From a checkpoint of a small transformer trained on Wikipedia.
Size: 4 heads of 128, vocabulary 32768.
Architecture: RMSNorm before each block, rotary positions, no biases in attention or MLP, untied embeddings.
Training: a variant of Muon for these matrices, 1533M tokens.
Each number is 128 + 24 x the weight over its row's rms, rounded and kept within 0 to 255. Layers, rows and columns count from 0. The size above them is the row's rms in percent of the matrix's.

# layer 2 attention output (transposed), 512x512, rms 0.132, rows 282-334, columns 448-511
size [102 103 101  97 102  99  99  99  98 102 102 101 103  97 102 100 104  96 100 103  99 100 102  99 101 104  95  96 102  99 102 101  99  95  95 108 109 103  98  98 100  96 101 101  95 102 100  99 101  97  99  95 104]
[[118 142 164 148 136 116 194 162 138  79 137 139 118 117 129 146 130  96 177 160 133 129 171 159 156 108 170 171 109 118 125 123 129  98 150 100 136 149 141 161 137 127 114 136 141 151 117 144 155 149 140 150 147 120 111 146 158 117 165  86  90 133 105 124]
 [136  86 143 135 140  92  96 160 179 192 132 118 192 184 131 100 114 146 149 127 130 123 135 141 147 151 163 139 145  97  82 164 123 149 131  91 108 141 155 120 113 118 152 141 132 100 131 151 127 146 145 147 118 174  91 136 148 122 141 121  99 166 130 125]
 [140 134 136 124 107 134 106 179 162 138 102  93 137 118 108 107 117  93 100 147 134 133 153 144 111 160 111 143 124 150 131 138 106 125 112 113 103 129 131 141 141 136 127 127  92 106 121 104 109 144 115 116 130 181 129  98 121 114 112  99 153 138 139 122]
 [140 114 132 149 139 123 155 113 141 117 114 163 139 131 110 123 111 110 134  85  81 146 123 176 111 112 103 154 118 105 148 109 131 144 159 127 118 164 132 126 126 143  69 103 115 125 172 157 180 149 129  90 137 144 164 131 134 119  93 102 111 114 114  91]
 [127 141 119 119 122 148 138 124 112 117 158 144 149  91 121 166 134 136  96 119 120 124  86 100  98 134 123 166 116 110 111 114 142 119  97 130 176 133  86 155 103 169 140 156 117 105 117  91 116 122  93 106 115 104 143 141 180 122 144 126 202 121 107 146]
 [153 102 128 120 130  86  70 129 114 122 132  89 132 138 104 133 133 144 102 137 117 140 130 175 113  89  89 150 137  92 109 143 129 174 138 154 139 130  96 132 130 147 140  98  94 137 163  96 117 147 165 119 126 134 123  89 136  83  90 125 131 116 112 155]
 [115  93 107 140  77 107 157 126 138 130 125 116 146 104 124 146 130 114 130 163 140 102 145 170 136 174 147 156 108 121 174 142 129 114 138 100 129 127 140 186 122 134 122 132 185 146 124 122 138 154 129 131 102  77 101 128 132 149 146 114 131 156 125  79]
 [113 157 133 107 120 147 177 148 142 156 135 113 124 152 109  70 102 100 105  90 144 103 126 106 158 154 148 182  84 126  97 126 138 114 121 110 120  93 131 147 124 123 155 132 136 163 105 107 153  98 108 156  71 164 133 109  92 120 132 143 100 149 155  91]
 [175 125 117 139 163 121 163 154 125 125 142 145 170 114 146 112  91 151  99 148 136 132 155 162 103 101 133 151 122  80 156  93 107 112 117 132 163 130 119 160 158 137 156 105 149 141 129 107 132 138 162 138 130 120 108 128 135 156 122 146 129 132 110 142]
 [131 142 140 134 148 157 108 131 159  96 139 116 141 120  87 136 138  97 161 153  98 100 141 152  99 121 126 121 179 134 126 122 167 125 210 147 138 170 159 115 119 114  99 145  88 123 143 106 132  94 110 121 150 104 157 142 153 146  88 190 120 152 129 125]
 [113 100 113 104 135 120 117 144 107 108 135 125 156 141 102 158 120 151 166 128 100  94 113 129 119 124 139 122 140 159 132  87 110 144 166 158 159 142 151  99 141 144 103 140 146 117 137 109 115 120 139 124 109 155 134 152 170 123 151 102 118 105 144 137]
 [129 109  86 137 144 108 166 114 137 145 130 149 102  77 148 143  96 157 110 136 171 119 142 120 103 120 130  93 140 122 101 130 149 147  89 134 139 170 126 101  70 119  97  71 134 126 151 146 118 142 112 133 115 139 175 117 128 159 149 143  97 119 143 106]
 [172  91 114 144  96 124  91 129 122 122 144 144 124 145 121 132 143 136  78 105 125 136  94  99 117 145 152 121 115 125 143 144 130  80 127  66 141  98  93  87 113 147 126 146 170 118 161 167 158 126 134 154 151 149 109 141 171 166 137  97 107 117 123  95]
 [111 130 116 178 134 105 107 110 126 116 142 134 109 106 143 119 150 186 139 155 105 184  97 109 149 144 105 145 106 127  98 111 136 123 134 116  99 101 143 147 173 133 118 155 106 116  91 109 113 138 136 143 110 157 113 139 137  99 113 160 100 127 154 127]
 [150 129 152 129 137 115 120 159  96 162 121 146 114 138 150 115 110 126  96  79 156 175 124 127 140 162  97 117 145 106 137 128 133  86 165 116 105 161  96 117 127 117  97  99 170  89 117 128 138 112 148 171 131 148 104 122 139 165 152  97 124  69 128 142]
 [162 110 131 108 118 131  91 115 144 164 109 161 143 125 109 186 164 148 108 103 144 110 138 127 149 149 134 137 120  99 165 137 107 102 129 159  97 117 150 129 112 118 108 169 148 138 137 121 131 129 107  97 150 157 173 118 166 132 112 125 114 134  97 198]
 [117 150 101 132 142 116 136 132  89 151 183 147 149 125 182 157 133 136 171 123 128 113 149 155 118 109 132  99 186 172 131  87 114 114 117 101 122 111 129 178 153 162  87 103 111 123 148  91  49 175 127 112 111 125 125 115 130 174 146 112 152 128 106 141]
 [137 121 122 140 142 140 106 150 159 116 111  81 150 152 134 106 115 100 161 113 121 165 143 134 133 150 111 148 136 135 141 129 122 180  65 129 121 168 116 111 118 115 137 169 115 108 112 150 130 123 127 158 131 149 137 140 132 118 109 120 133 173 161 155]
 [123 116  85 139 110 135 131 147 108 142 151 158 131 166 165 136 135  76 121 128 156 135 120  92 136 114 102 122 168 138 143  91  96 141 102 114 124 170 135 115 140 103 152  76 158 132 106 131 148 144 107  74 107 108 121 208 136  89 123 179 110 168 105 133]
 [ 88 141 117 146 160 109 103  99 132 148 121 165 110  88 113 148 120 120 122 112 133 111 124 159 119 173 142 121 152 126 150 100 137 162 102 165 124 145 133 111 127 106 144 128 125 103  99 121 145 126 114 145  85  54 143 124 162 146 121 134 141 148 149 116]
 [103 122 125 128 137 120 130 128  97  89  94 123 119 144 124 145  78 135 145  96 119 144 137 131 109 118 120 107 128 130 116  76 145 112 107 162 192 124 130 124 160 105 131 144 160 118 169  95 112 126 142 134 108 166 120 142  83  80  94 100 121  96 163 119]
 [ 89 131 120 186 120  98 130 172 123 140  87 118  71 104 121 103 126 145 178 149  86 113 145 135 119  84 148  90 135 116 126  94 131 135 118 146  86 110 137 204 126 185 137 150 137  88 152 134 131 148 160 136 137 103 136 111 125 107 174 122 139 124  98 127]
 [120  87 106 144 195 131 152 126 119 142 116 130 139 132 127 161 115 155 142 115 106 144 132 167  92 131 120 106 152 165  73  98 106 114 135 166 105  91 124 132 114 135 147 132 123 125 131 170  65 149  83 155 158 158 145 138 161 162  97 138 125 100 138 160]
 [164 118 112 155 121 172 137 100 122 100  77 103 130 153  85 121 122 131 141 123 159  94 156 124 118 156 136 106 159 104 114 139 114  98 131 135 129 106 110 109  88 156  95 117 127 139 159 109 136 152 112 139 124 136 135  87 127 165 107 129 189 132 133  92]
 [ 94 120 120 101 114 149 142 128 118 158 166 126 115 115 181 147 115 171 114 156 150 162 121 140  90 173 142 121 110  89  91 124 129 206 146 144 102 132 117 111 152 124 136 121 110 116 194 110 128 121 114 119  84 171 132  85  71 108 119 140  99 125 125 162]
 [108 123 135  86 139 149 163 102 141  93 123 131 183 134 118 105 134 163 158 125 148 153  95 129 159 101 120 112 113 143 151 129 152 124 133 179 118 135  94 111 125 104 156 151 132 160 148 114  84 147  99 136 146 148 106 183 125 133 114 132 172 159 119 130]
 [154 146 116 172  99 178 141 156 127 142 154 106 106 162 145  89 118 157 145 152 141 132 131  91 119 154 124 140 132  98 119 129 117 118 127  90 100 111 170 157  88 139 134 137 130 112 118 143 165 165 110 127 141 134  83 127 147 183 154 118 153  98 151 105]
 [161 125 168 119  95 121 122 134  81 122 129 131 138 171  98 125 150 140 166 136 143  91 121 115 123 167 145 122 176 168 135  65 107 136 173 153 129 120 122 152 124 156 128 117 123 153 148 123 110 137 111 131 109 149 113 147 156 137 107 117 165 144 148 173]
 [142  91 128 122 127 124 165 150 123 149 127 146 111  98 125 109 146 127 125 100 110 156 107 150 117 128 155  91 131 125 153 134 115 185 106 143  96 140 172 118 148  99 127 105 135 141 111 172 149 146 116 147 121  57 109 113 153 104 139 174 134 107 165  77]
 [ 79 122 116 101 106 102 139 132 155 105 112 110  97 145 141 112  45 176 132 144 137 104 181 117 150 143 162  82 152 126 151 132 119 144 145 115 131 116 156 101 118 101 110  98 125 110  95 117  90 124 166 127 185 122 143 149 132 123  97  91 140 114 118  74]
 [104 125 167 136 134 138 140  98 144 153 107 176 142  67 163 133 100 133 128 144 144 125 154 142 149 122 122  92 141  88 107  92 116 132 117 179 103 101 126 128 115 158 139  98 103 137 132 129 114 117 117 156 145 157 130 100 107 121 130  81 141 143 193 155]
 [140 127 153  98  81 203 128  94 161 125 121 124  63 150 132  88 115 145 136 147  95 107 144 131 174 130 123 104 121 154 150  93 113 119  87 106 118 140 100 139 128 132 168  89 111 173 171 162 158 156 127 160 132 123 131 118 136 117 117 169  89 124  95 121]
 [156 141 149 120 152 125 138 146  82 156 112 175  90 135 147 139 160 141 119 122 179 163 138 130 142 104 133 115 168 134 104 153 141 176 124 127 170  87  82 114 101 139 165 135 140 105 163 109 127 103 106 128 102 152 101 144 154 146 172 137 125 160 111 130]
 [152 135 106 131  97 117 134 147 119 144 124  96 148 139  79 113 115 165 114 151 165 142 129 161 131 136  96 157 146 107 126 110  98 102 141 144 120 119 106 137  83 108  67 105 154 145 103 137 138 131 122 108 133 120 128 151 112 111 105 122 127 130 142 122]
 [109 114 129 172 107 124 122 134 123 102  99 135 120 144 118 142 144 128  99 133 139 114 167 168 178 116 121 117 131 136 128 152  88 147 137 166 117 135 104 161 140 154 140 167 140 127 141 167 108 103 123 114  94 100 121 144 186 162  69 136 112 123 158 138]
 [121 118  80 144 162 135 119 104  76 139 190 101 115 120 137 153 139 121 101  84 152 153 101 127 114 140 146  90 102 148 107  88 135 113 156 121 128 153  85 150 106 152 120 190 145  90 134 116 102 181 125 152  98 154 142 118 115 125 113 142 152  93 102 127]
 [164 134 130  84 112 139 122 132 143 139 117 110 123 115 123  96 117 124 133 160 120 130 142 113 129  97 111 131 124 100 172 140 124  90 103 141 108 131  89 133 105 154 140  83 160 139 149 133 135  95 110 132 128 159 128 145 153  99 165 149 134 121 143  91]
 [122 169 139 136  96 103 137 161 113 135 114 100 193 106 133 106 104 125 123 117 159 129 137 133  89 136 133 108 142 125 149 137  74 107 125  95  89  97 115 173  83 117 116 142 136 139 122  81 110 148 113 104 155 163 130 104 142 159 126 135 127 143 142 124]
 [180 126  75 160 118 128 128 124 104 134 142 181 135 160  82 113 127 115 117 101 137 112 141 106 158  92 149  85 152 123 137 114 167 164 113 120 104 140 114 117 172  92 139 128 106  66 148 165 162 147 119 142 144 133 147 121 108 120 112 113 153 139  83 148]
 [142 144 119 121 117 125 149  94 106 107  94 169 127  97 126 131 134 114 135 124 160 126 102 139 176 129 117 113 125 112 143 165 155 115 155 117 147 140 124 156 131 124  84 109 139 116 153  87 167 124 149 150  89 113 151 124 156 136 151 118 132 122 168 121]
 [111 121 131  89 120 129 138 164 134  85  87 151 165 178 143 181  91 152 152 104  91 132 134 123 148 136 154 152 129 153 114 103 136 122 124 125  99 142  94 111 117 141 121 190 100 156 111 159 125 100 122  97 107  76 150  92 109 143 132 145 116 140 128 163]
 [ 96 123 146 166  62 156  97 118 161 149 151 175 156 152  93 152 146 168 136 132 137 122 107 123 130 113 152 114 116 122 115 134  96 131 115 151 139  88 133 108 153 124 138 178 121 147 141 140 126 162 149 145 122 118 129 141 152 119 143 116 138 155 155 137]
 [160 152 139 125 126 120 115 151 148 147 135 121 140 132 118 111 136 120 145 155 136 112 145 143 176  49 136 115 109 100 112  89  93 126 133 146 151 151 104 103 132 133 192 170 118 140 113 111 169 120 107 113 116  90 123  68 147 100 100 153 143 142 128 112]
 [128 140 116 149 128 133 130  84  96 146 116 155 125 154 113 121 146 134 169 147 107 154 126 115 140 120 137  81 119 188 138 153 111 112 100  79 129 126 145  71 132 116 151  84  84 166 152 137 148 127  73 144 107 117 175 137 120 127 169 148 125  78 135 136]
 [105 123 121 122 135 138 168  93 107 110 133  84 133 142 101 131 100 153 110 129 157 145 157 102 174 129 143 137 132  78  87 157 153 164 176  82 131 117 155 119  97 120 132  94  94 114 100 135 172 149  98 145 128 109  95  79 138 107 109  87  95 116 113 123]
 [130 162 113 120 146 109 164 126  97  93 119 132 186 118 108 177 118 106 150 148 115 108 130 161 140 122 109 120 108 107 115 107 124 116 167 129 113 109 100 144 123 166 103 159 149 133 138 143 108  66 139 130 150  84 142 141 154 152 141 144 141 118 126 148]
 [146  89 157 157 122 158 117 136 157  87  93 121  81 121 125 132 152 126 144 125 131 111 138 116 166 127 145 126  93 148 147 121 144 152 158 137  95 119 119 124 129 115 149 123  85 127 140 131  97 112 129 139  84 136 109  87  85 181 166 146 101 102 171 115]
 [132 135  98 130 168 153 138  82 191 111 109 112 108 117 115 180 140 126 123 114  88 101 127 148  99 130 111 124 150 140 112  83 123 105  90 145 113 146 106  86 148 115 110 108 120 169 131  81 141 166 110 120 124 112 104 133  88 162 132 134 118  87 114 172]
 [141 130 139 131 146 130 118 125 137 110 131 112 140 114 112 168 140 165 168  88 103 123 161  54 122 118 173 161 144 132 101 122 150 127 135 136  91 124 131 126 111 130 152 103 122 110  79 123 130 107 132 124  93  92 145 125 137 120 125 132 129 144 161 111]
 [128 160 125 104 116 114 143 150 108 132 166 113 148  95 124 143 102 111  97 145 132 138 129 147 128 137 141 138 115 128 150 114 109 154 148 153  80 122 132 152 106 146 113 119 134 122 127  64 115  90 193 158 108 162  90  91 169 154 103 146 132 172 160 132]
 [162 134 112  82 122 129  99 103  97 141 124  76 127 119 141 121  92 161 129 105 168 123 144 117 133 146 164 107  95 102 114 118 107 119 140 131 153 113 119 107  97 148 131  96  65 188 123  81 151 139 102 126 126 198 146  95 126 104 169 149 132 118 145  69]
 [ 91  95 117 122 100 128 129 103 102 167 167 136  91 118 133 115 128 124 106 114 166 113 136 116  73 143 125 152 123 120 155 144 112 122 150 148 116  97 137 146 150 144 140 144  98 108 181 155 118 106 138 128 100 120 125  96  94 148 160 118 155 113 144 138]
 [124  91 129 113 115 102  85 132 123  95  99 140 125 164 147  97 130 102 148 118 138  94 149 170 123 122 101 113 114  96 102 157  85 144 114 161 104 113 115 148 144 144 137 134 137 115 126 107 152 100 158 147 107 116 120 141 153 149 127 116 121 148 160 131]]
# layer 2 attention value, 512x512, rms 0.141, rows 283-334, columns 448-511
size [102 100  94 101 101 101  99  98 102  98 101  98  97  98  96 103  98  98 101 100  99 104  99 104  99  98  98 102  96 100  99 102  95  96 106 108 103  99 100 103  95 101  98  93  97 101  97 100  95 100  94  99]
[[ 74 169 104 154 127  95 100 130  75 159 124 141 116 134 121 104 107 117 112 123 151 129 136 131 142  92 151 124 103  81 174 121 134 109 142 151 130 102 128 153 154  81 130 150  92 168 102 127  76 151 136 111 149 110 147 138 130 144 127 115 111 118 159  87]
 [116 124 165 109 129  90 103 121 133 111 133 130 118  96 121 153 106 131 126 104 113 107 142 141 125 115 119 132  78 113 125 118 144 118 126 105 127 140  95 118  86 187 165 132 171 122 159 148 115 131 125 140 107 138 140 154 130 124 152 142  99 114 116 154]
 [166 118 109 124 102 131  85 102 113 147 140  91 132 103 156 143 109 159 108 166 125 137 128  96 147  91 103 169 159 121 116 169 116 164 122 131 102 118 101 180 135  73 164 142  99 128 111 111 100 160 136 136 123 163  89 151 109 109 117 157 114  97 129 121]
 [141  83  80 141 144 155  96 126 145 164 142 116 112 131 141 109 121 131 135  81 119 124 123 114 146 149 144 119 166 119 121 116 117 130 132 117 119 129 167 143 155  92 127  78 142 175  81 142 145 122 133 140 140 147 136 136 134 102 112 129 157  93 125 126]
 [114 161 137 110 116 109 125 142 140 137  91 142 134 110  99 136 121 149 122 152 150 110 130 138 118 149 112 144 112 141 172 164 133  73 126 103 100 106 118 164 158  81  88 187 135 137 108 121 165 117 133 144 138 111  98 122 150 109 166 173 142 132 105 122]
 [128 186  75 128 166 147 107 156 128 140 128 163  92 124 172 139 101  77 111 154 103 118 131 116 110  78 108 156 134 121  52 142 130 169  92  86 124 175 141 116 147 143 158 112 141 102 105 125 111 142 136  90 118 120 123 132 125 107  96 121 116 108 141 139]
 [122 111  99 123 123  78  97 147 123  69 112 101 128 101 132 124 153 141 115 149  91 127 132 124 141  87 146 147 116 101 112  84 117 129 125 138 118 129 130  96 169 113  73 138 120 120 107 132 155 154 165 122 109 125 131 134 126 131 146 113 101 122 106 101]
 [139 147 116  88  98 145 133 121 114 115 148 115  85 158 148 144 135  77 135 153 137  81 138 156 125 174 144 170 163 143 160  98  99 165  92 132 121 114 125 113  95 108 114 145 162 131  79 169 105 121 116 112 122 123 110 117 114 128 138 133 135 162 142 141]
 [117  98 136 124 152 103  98 147 149 154 130 130 100 152 160 115 159 108 148  98 136 163 131 146 109 176  98 188 104 142 160 123 120 132 102 119  88 113 139 146 127 136 120 105 136 153 125  96 123 104 113 133 119 192 131 130 104 111 146 122  90 131  99  95]
 [135 140 127 192 182 120 128 128 140 127  66 129 138 121 163 126 146 124 114 133  96 168 133 112 164  99 175 112 135 113 141 130 160 118 128 126 130  95 157 173 124 127 130 112 146 135 101 144 113 150 102 144 159 137 132 122 123  93 140 145 182 147  95 130]
 [123 138 155 129 125  99 131 129 108 149 123 102 179  94 114 100 122 105 176 123 104 153 130 136 161 117  89 108 159 157 141 144 158 167 140 116  83 149 140 172 147 153 161 116 115 112 131 117 108 128 110 147 138 107 123 115 139 117 126  98  97 127 119 141]
 [185 150  96 110  93  90 125  83  78 146  73 128 136 135 126  92 108 192 164 118 107 101 102 112 138 114 156 113 109 132  90 114 126 146 155 173 119 121 117 109 130 106  93  95 136 122 123 129  99 154 144 123 140 140 116 141 124 153 111 152 131 140 131 157]
 [146 113 130 165 152 157 141 136 159 168 115 120 166 157  96 130  78 100 144  73 166 122 190 128 137 145 150  96 126  90 167 111  61 117 140  95 173 177 142 135  96 113 129 121 146 125 175 122 117 109  45 136 129 135 102 166 165 152  98 136 139 128 147 128]
 [127 129 140 112  55 115 117 166 106 143 176 161 144 137 114 165 146 145 129  99 136 131 116  90 108 126  89 106 109 112 127 142 135 129 133 114 136 136 157 157 123 164 100 138  94 103 141 128 147 121 120 111  80 138 131 125 151 149 135  74 155 153 133 117]
 [109 194 138 128 123 126 167 140 132  94 157 103 117 139 114 128  98 116 128 186 132 143 147 138  91 112 136  99 165 135 108 135 116 124 118 104 132 168 109 162 128  70 127 111 108 136 157 108  94 123 163 124 108  96 118 122  78 132 160 121 117 140 148 121]
 [117 133 153 134 107 165 133 116 109 131 169 146 136 140 123 121 116  95 145 119 111 109 154 143 120 132 111  61 141 102 132 121 134 125 115 144 137 128 139 153  84 132 153 141 138 110 166 112 119 145 145 120 162  77  95 109 119  93  80 174 168 115 150 132]
 [164 124 116  83 112  97 127 140 128 115 125 132 132 143 141 142 109 141 100 197 150 161 148 120 164 134 120 116 173 136 150 128 139  85 148 141 112 148 142 120 125 123  79 151 117 170  77  78 129 127 148 157 121 131 135 108 158 144 120 172 135  84  99 164]
 [168 124 182 109 115  92 148 131 114 124 100 125 111 143 133 159  93 194 151  82 134 102 119 115 148 157 129 130 107 150 142 181 170 127 165 171 157  87 134  99 122 162 139 148 160 128 117 130 158 136 136 132 118 110 131 114  96 139 122 106 125 135 107 114]
 [115 135 155 168 108 118 121 173 125 157 141 134 149 161 163  94 107 116 155 131 121  94 159 136 130  97 103 113 143  72 119 136 106 106 154  80 118  98 111 169 169  95 128  80 148 117 134 153 134 144 138 116 126 116  87 156  99 125 132 162 110 181 125 107]
 [121 147 169 111 109 114 158 145 142 174 104 109 169 136  95 138 147 145  99 142 106 121 162 159 127 158 168 116 164 136  74 121 109 136 158 122 122 134 141 103 138 140  89  94 109 119 148 148 124 115 151 123 161 103 131  90 154 131 161 136 135 147 111 123]
 [146 198 132  99 106 145 112 160 166 144 121 173 141 130 119 153 144  70 138 116 135 102 118 132 130 167 120 153 145 121 150 144 141 111 106 102 161 158 136 134 106 146 159 102 170 163 115 151 111 115 116 120 113 141 147 106 166 131 125 115 117 160 157 126]
 [135 139  91  90  91 152 129 123 147 120 125  70 126 111 133  99 107 104 126 130 141 112  96  99 133 148 104 165 149 117 125  98 165 153 151  90 142 143 165 158 121 113 158 134 156 137 119 132  96 135 165  70 133 123  87 109 172 123 115 102 132 115 115 120]
 [113 183 156 120 134 134 142 137 137 134 130 149 136 114 121  99 126  81 125 159  69 160  76 105 149 134 116 113 115 137 119 113 115 156 100 149  96 150 127 148 142 150 126 131  81 110 139 120 100 133 128 134 141 119 124 134 123 129 124 112  55  92  68 122]
 [145 139 114 126 130 107 123 133 114  94 142  72 105 142 118 124 124 119 135 145 135 126 135 116 125 124 105 142 132  90 135 159  87 120 135  72 140 120 146  96 149 107 156 106 128 158 141 150 129  99 163 138 153 111  92 139 168 159 147 105 145 167 131 145]
 [120 145 133 130 126 125 114 126 151 132  97  99  88  87 115 128 131 131 143 139 100 139 151 139 158 173 113 133 183 102 165 101 111 149  88 136 133 112  94 138 143 150 140 134 157  92 175 153  69 155 130 127 116 121 145 124 133 135 135  95 102 133 135 145]
 [163 136  80 141 126 112 114 141 170 140 144  80 141 101 133 148 108  93 128 125 105 140  66 105 116 122 138 131 104 136 122 151 172  95 155 133 160 151 107 173 129 143 109 106 140 112 143 116 112  83 130  96 122 142 111 119  73 124 110 116 106 171 126 157]
 [188 113 134 175 168 146 142 123 107 141 158 133 135 131 122 123 119 115 106  84 102 144  96 111 132 140 143 112 140 163  76 167 114 109 137 144 139  90 139 151 129 148 134 138 126 133 142 173 106 101  70 151 139 130  91 144  85  87 136 144 128 108 113 120]
 [129  93 113 126 176 135 100 164 149 145 161 112 151 125 118 171 128 156 141 115 166  86 124 113 134 166  81 109 115 134 140 113 135 131 121 155 138 130 106  75 118 131 119 173 152  96 138 141 176 129 136 121 111 163 118  83 106 132 116 151 119 163  85 172]
 [159 125 107 161 125  98 149 166 136 138 126 153 106 135 136 151 123 125  83 161 147 109  91  96 111 104 180 123 128 163 116 110 131 135  77 108 150 112 138 138 178 127 151 145 138 145 146 117 165 141 166 132  86 107 153 101 125 155 128 156 148 153  95 137]
 [139 153 117 128 109  94 144 122 158 101 113  95 145 131 123 106 114 109 130  86 139 137 124 100 109 117 114 119 127 141 133 188 130  90 158  66 145 164 129 121 137 120 150 136 125  85 124 131 110 182 148 134 155  97 113 119 138 105 142 116  97 111 122 129]
 [142 193 133 160 137  82 176 168  79 144 153 106 147  55  93 174  80 143 125 150 182 122 150 123 141 146  99 161 136 134  90 105 130 119 118 147  91 209 157 113 110 133 137 145 174 131 125 123 113  91 126 144 100 133 115 166 122 138 170 130 152 130  92 126]
 [128 108 130  94 171  93  93  88 133 100 168  81 157 166  99 136 102 119 103  96 114 126 124 128 113  95 126  70 142 172 169 119 136 108 156  86 117 151 131 158 160 145 132 172 160 166 140 120  94 102 162 157 119 131 128 130 148 150 147  92 113 157 136 148]
 [143 128 116 116 115 131 123 125 143  99 119 145 146 122 140 156  91 152 142 128 101 125 104 109 174  75 183 133 123 119 154 111 173  90  75 131 127 149  74 136 134 115 177  97 159 149 135 114 100 132 114 142 106 126 127 114 130 124  96 126 132 185 119 132]
 [145 176 125 124 138 134 123 124 159 166 106 159 114 127 107 130 155 108 136 165 116 170 114 123 132 143 146 144 195 150 105 128 110 145 161 133 126 128 137 113 120 160 139 106 158 122 122 151 126 150 144 157 163 149 109 150  68 120 110 139 169 153 130 135]
 [ 92 145 190 106 139 119  95 120 124 135 129 142 130 123 154 120 133 119 145  98 119 105 120  73 167 163 101 136 104  99 130 153 148 133 114 158 120 134 134 121 108 130 143 125 130 124 114 163 130 137  92 151 144 104  93 137 149 137  77 155 119 110 145 178]
 [122 124 131 132 141 145 128 121 120 147 135 138 144 174 114 107 116 151 108 128 135 150 110 124 112  99 100 133 122 104 122 135 116 128 147 110 157 142 162 155 115 139  82 159 134 139 141 148 114 107 125 164 110 111 145 125 118 137 120  92 140 144 119 147]
 [153 137 162 103 113 155 152 128 163  82 145 116 142 135  93 147 116 141 146 125 115 137 116 126 189 147  94 109 122 127 128 151  60 135 132 103 144 107 130 119 115 134 129 105 148 136  71 164 126 156 101 159 153  70 124 142 119 170 133 152 131 149 126 125]
 [110 101 151  76 118 134 169 154 117 102 106 178  99  77 145 125 151 118 132 136 128 158 134 149 113 125 128 125 138 110 143 121 109 111  99 157 167 192 151 125 147 157 150 109 121 136 147  96  96  91 149 123  99 110  95 101 173 162 138 135  93 101 110 122]
 [103 120 144 119 121 152 118  90 175 102 132 101 108 129 125 131 161 156 126 162 119 121 145 139 134  96 131 155 149 156 131 183 100 164 116 111 168 149 114  90  91 146 171 131 133 105  94 118 161 124 133 113 138 157 196 218 106 139 120 119 113 103  92 172]
 [148 141 142 158 156 125 136 140 121 126 150  91 112  86 131 112 111 125 127 184 118 109 153 114  72 128 101 170 150 137 113 168 110 114 123 162 131 108 145  95  79 151 139 136  99 111 107 110 127 174 108 142 141 134 148 121 171 114 136 132 133 126 146 125]
 [134 115 145 136 141 135 123 134 123 137  91 120 122 122 127 140 129 118  79 133  89  55 165 150  93 147 167 111 101 104 145 139 138 154 113 110 131 143 123 161 113  74 136  89 155 141 141  75 141 150 138 109 137 155 143 146  63 116 135 133 123 113 135  99]
 [ 86 139 125 177 118  93  93 149 124 103  91 154 132 159 129 110 166  87 144 125 105 152 104 156 130 149 144 121 109 140 137 158 120 151 164 143 140 136 125 189 128 162 107  93 149 159 129 120 118 123 121 163 142 139 146 161 106 100 122 126 116 110 126 139]
 [121 129 149 131 123  96 140 148 156 136 135  90 131 137 132 120 156 120 129 125 142 111 152 153 109 117 128 139 145 118 153 131 160 180 106 122 112 149 124 180 109 120 122 104 149 116 163 152 153 175 165 144 103 161  87 119 171  80 118 131 128 159 108 146]
 [158  98 110  94 180 106 107 142 127  88 158 136 155  92 162 164 122 140 148 154 128 131 105 169 104 161 162 102 116 107 118 122 129 139 138 123 155 146  72 127 138 116 163 192 157 130 131 101 111  83 137 164 135 161 110 138 105 118  88 107 130 100 145 121]
 [129 121 128  93 107 122 105 126 159 136 137 128 135 161 139  93 140 123 112 130 114 143 151 138 101 133 104 144 116 147 134 142  89  85 101 143 120 138 143 124 131 115 133  65 132 165 151 134 118 179 123 153 165 126 132 143 106 113 104 119 144  92 132 107]
 [ 82 102 106 140 119  97 144  97 131 106 137 127 145 112 108 135 153 134 126 146 118  87 129 132 100 141 118 126 176 165 128 102 112  91 138  97 147 113 178 140 125 156 138 164 131 109 128 140 157 104 130 124 118 122 169 111 124 172 122  97 118 116 142 157]
 [165 161 120 113 131 103 111 190 131 113 167 107 140 108 126 126 127 122 100 120 122 136 152 152 147 108 113 111 152 122 177 110 120 151 127 114 112 112 133 163 150 151 129  96 163 122 103 134  86 100 165 148 123 130 132 110 133 106 195  83 143 138 175  70]
 [113 145 109 136 144 128 126  98 155 137 134 166 139  99 155  62 114 137  89 142 150  64 147 173 158 131  98 110 106 140 136 134 119 125 129 116 138 118 115 147 123 179 109 131 160 124 149 129 156 175 116 131  98 164 145  94 133 104 154 155 131 171 132 138]
 [133  74 112 110 187 147 158 149 145 101 131 151 122 121 137  95 168 142 122 117 138 105 106 120 156 109 138 132 106 140 135 149 188 153 123 135 139  99 131 154 145 138 111 148 139 126 147 125 130 109 111 114 133 154 101 114 122 125 141  98 147 101 108  80]
 [127 151 139  69 155 111 126 134 166 113 148  87 118 129 102 133 163 143  92 156 146 130 122 118 139  97 131 127 120 125 150 110  85 122 155 128  90 120  99 124 128 151  59 145 154 111 107 147 109 130 153 113 160  90  64 157 100 138 138 137 129 125 111 156]
 [165 116 137 107 166 113 154 173 140 118 108 129 124 142 116 115 106 110 130 132 134 115 133 138 155 154 174 102 116 153 121 116 125 125 105 140 117 159 130 127 168 140 125 124 160 108 136 144 177 172 117  90 157  90 174 130 104 126 127 161  92 110  99 154]
 [131 145 137 110 138 139 139  94 120 112  52 129 144 109 115 136 203  92  98 126 115 128 140 115 137 156 113 126 141 137 139 127 117  65 134 142 128 125 170  84 151 122  86  97 141 194  76 115  82 159  90 132 134 174 157  94 126 105 148 125 126 134 120 146]]